config = dict(
    num_hidden_layers=12,
    hidden_size=224,
    num_attention_heads=7,
    num_key_value_heads=1,
    head_dim=64,
    intermediate_size=896,
    vocab_size=5963,
    hidden_act='gelu',
    norm='layernorm',
    norm_place='post',
    norm_eps=1e-06,
    positions='learned',
    qk_norm=False,
    attn_scale=0.125,
    bias='all',
    tie_word_embeddings=True,
    parallel_block=False,
    extras=['capped logits'],
    init='normal',
    init_std_qkv=0.0334,
    init_std_o=0.00682,
    init_std_up=0.0334,
    init_std_down=0.00682,
    optimizer='muon',
    learning_rate=0.0021,
    lr_mult_down=1.5,
    beta1=0.95,
    lr_head=0.0222,
    max_grad_norm=2.0,
    warmup_steps=200,
    schedule='wsd',
    decay_fraction=0.834,
    decay_shape='linear',
    final_lr_fraction=0.02,
    batch_tokens=[32768, 65536, 98304],
    max_seq_len=1024,
    doc_mask=True,
    train_tokens=495500000,
    max_steps=8257,
    dataset='wikipedia_en',
)
Each number is 500 + 50 x the weight over the matrix's rms, rounded and kept within 0 to 999. Layers, rows and columns count from 0. Numbers have three digits each.

# down: layer 5 MLP down (transposed), 896x224, rms 0.0371, rows 871-893, columns 168-223
# up: layer 5 MLP up, 896x224, rms 0.0574, rows 872-893, columns 168-223
down871:503486423564521522535553431516532487463601525407499553594474423537569498528534468520523516542481540505504425509482422531515439503461575510524545566551483467469555526525
up872:517495483519558376443531540510411608464539520468444544429517577519438441485514509563467573640411496516538485432493397483471496399488388443563508467548455503626547543421
down872:516466555554491497436480429616503469502568469510509425498501554473451561510499447632500505496443590453443561517460483528517521534485491481538499556522540565509490538461
up873:468504555484545478544531480502499546548541460604500506467454591467435465505519474542432421511523448582523512557476482499511494479543461532508476538526496533588484524504
down873:453529575467518520441489538462551541493490410490439533475547446539607485452499492539425505563459407484530574539554467475493477507521480496521531504480582511461494512491
up874:492480588498552592505505443459448466484633444551479510627507502587508483460538542428516541471580448480420511423522465510465519521552417466450562478587509498536507592534
down874:488417556569627593493446545436480526530541492568581457504495543607394494598494515507552513516552506421502502548467478531513567456391492505547486511506531555556397593509
up875:505550461526453516491553465516523467485465484521466540559514516527505482469455535443541502417490454524527531528570500505435400462571460509525476447510513557492484463513
down875:521475526472452534462531512457488533481521493546441491537505505494511527512456483443417464521469530449518529503465505474525475493527529539486414491471496471416493440520
up876:419576426538575454507448483430563577483493424480544405556542528467418519538595436517455449507404505540608503547559512514445557474549545543415541554455491543526460429471
down876:534499468548411547477504521533545526569463410492585479415534558474458448498502517619476396538516487566609450490496616421502472546503479523526507427524351456494408497502
up877:483413508512549462558473457486526508459496483536476496451436551456521431483432401556490575602503526457508512433593483444452487597570499481576569568444469541491397455554
down877:561472492547469522448554513532479493462530497469542472401477533523429519497558473518549494473528436475519482532470550529541474440420508432527437511484446479422477463413
up878:516470458524469512506428571570532481543392511472377619447505460636492447611562551463507390458501491501457512531545586458428476447419414537527474515459608439467519470458
down878:459451560408363515512480490589544481543590474573535491493456512455525511516539468577616459572442534492495443502499521476474581528510599536436509471533498452456557449400
up879:516583437523471446643461394487573471572480541540501464506496506475532510489459397479462555501473575511482546557496553481472485497475452452450494518532472487430463518503
down879:457431594510582449570440440493418439511516536587422564484498462520495432475526557495437538522473481440514527440518460486508472449480447463435504500442507535568427473593
up880:527570478389527428523511547601493531534485526492474552467533406467519490471549518486591463554529480570439480594495472551515427463564449463549366423431477573544524509471
down880:548568532504478518469537529486475552583564444543450439603540627499531465490464412473466596485586553421481484463509488564598531525379522511496515532437507527448510486575
up881:514489519461524499486544585502513556583479417517545507446442578518446548533506561525521529417491400517468534475604532454488421471458468550544514461486538467539524487493
down881:478506481551514554521480434492449525504531583556516543500509469459542538504463467440526502542479501522464438567474505499503507483487506554561579507482496503513447497545
up882:469483490412537504436566583474529417532485574487479502498489575471469579546517512503583468399556498457433504522522393410485406565503526472400494493457440438506571549446
down882:444422561474545435417554524515498524548424503501426530535573534508473547546547525493534494465510556392492473537508578422532419550508450532468366533476457501438539476485
up883:479508473445418610466521518462457634513520503526551523470578477470541465505488478471544573494583500526482524545496383564400594504501449477521468506497420440538521476559
down883:511657464464438465503453652571547540527478569527462489576445437530548468476532479407573486527476553404546445398524472453389442516489448495427528495469497586556472433557
up884:528509470538431487531425547491545491559399575487486592420512441524487538521478464396465467535525461503473506527592565437503562512468533449488504547395451525475532589533
down884:568503431475396513515349542397499571515428470487520481495506481527527544546446518576529481452499501439550367466483440478489482581526471493477520525441447480454584520429
up885:415531591528482454456465510507443464524491417550584484587448480516554584406453536494546447609404429542434458559487505526555470543461482506515490510504502541499503593464
down885:443560438514581535478506534504440490501443520568471491481466596534475622469457388430549542545469494525482406514492520505551533434489492645509578543561572492401511544526
up886:504509469430489451544567437540501547458539471498475472585502491423481475456468472445515530475460576515439511445511486487493492513555402559448523498522466482540513509508
down886:555545557481502466457551461516545543516512514535477524518431547549465490481513383454555491526528532497469491525495487523473528456493496500485518508504525519512495495470
up887:596441406583358546541462569470504425532454460577527582551598509458493472393484592582479476410529513489493508476375514571495606569484465544528531442495546485472482551502
down887:453489502471532517521417540509521469565436430489470532443494446444644457431556479411493527510414510486535535532482519499436550514384616516474548525501613408435497510546
up888:508428480559450476485499522498540505497459483451404512478491539540472508561530501530533495474509516461501413480478444513544501483528491510481496509450460488514531580471
down888:524521519475471455509568462461535514496555495529486510554429489437504468510531504477461572460436517504513537519464489489467423513514553486494523466449531485536525458427
up889:480417510535551512439482473559431496534526614488464458542507541480462438481619572462508524440452489517530375517477557473561523528483477549483514508493472449537501512493
down889:521500525470578531533574446480499502537485590487500494343548501499465501587547491424399533456547471451492486390500490408490478564490530552475500501530556415577473483488
up890:462431552503459508562466482550423516412621579578506464484530487521437476477469479450463487487503614459578566467593459440459477521514557465531497504451441551503449474467
down890:536451510430473448466505502566462454503436461496502477544510494480523561390577496561505477483453552551456510470509468471497468542449504486453516594469514451476455561520
up891:502437555525501436491526593507483468483492501527559461508484508530479471495564540526453626493462502527517478398494479485514510493526441441525528527491493478544510440532
down891:503510412494393508481422476473480486427517510541441444501510538472482487514532438537491487543407456467517549555477520398504513544544463525483488523538484543546454523490
up892:492490507568470562474389408546554547514504514535508535518484545452457457458495433556556477479471564529436617546575502519472515556479478456450453530422408558509514563538
down892:500493560505578515455477498504408548494510413551501500521542560415573449469556507488478466458485482502434525535527478573547545503458459496449463570511444509490531525555
up893:494514501475471492470414504467569520419504528511457482589444533485482508441529530517507536442478478543503530563632429446549399519469524459549485536523456485487506504487
down893:466432508523558568481510488518556561536526571562467518473432465570472462482572598440484592473489495508501492463512482578450516524558496493406517537464394550514472440526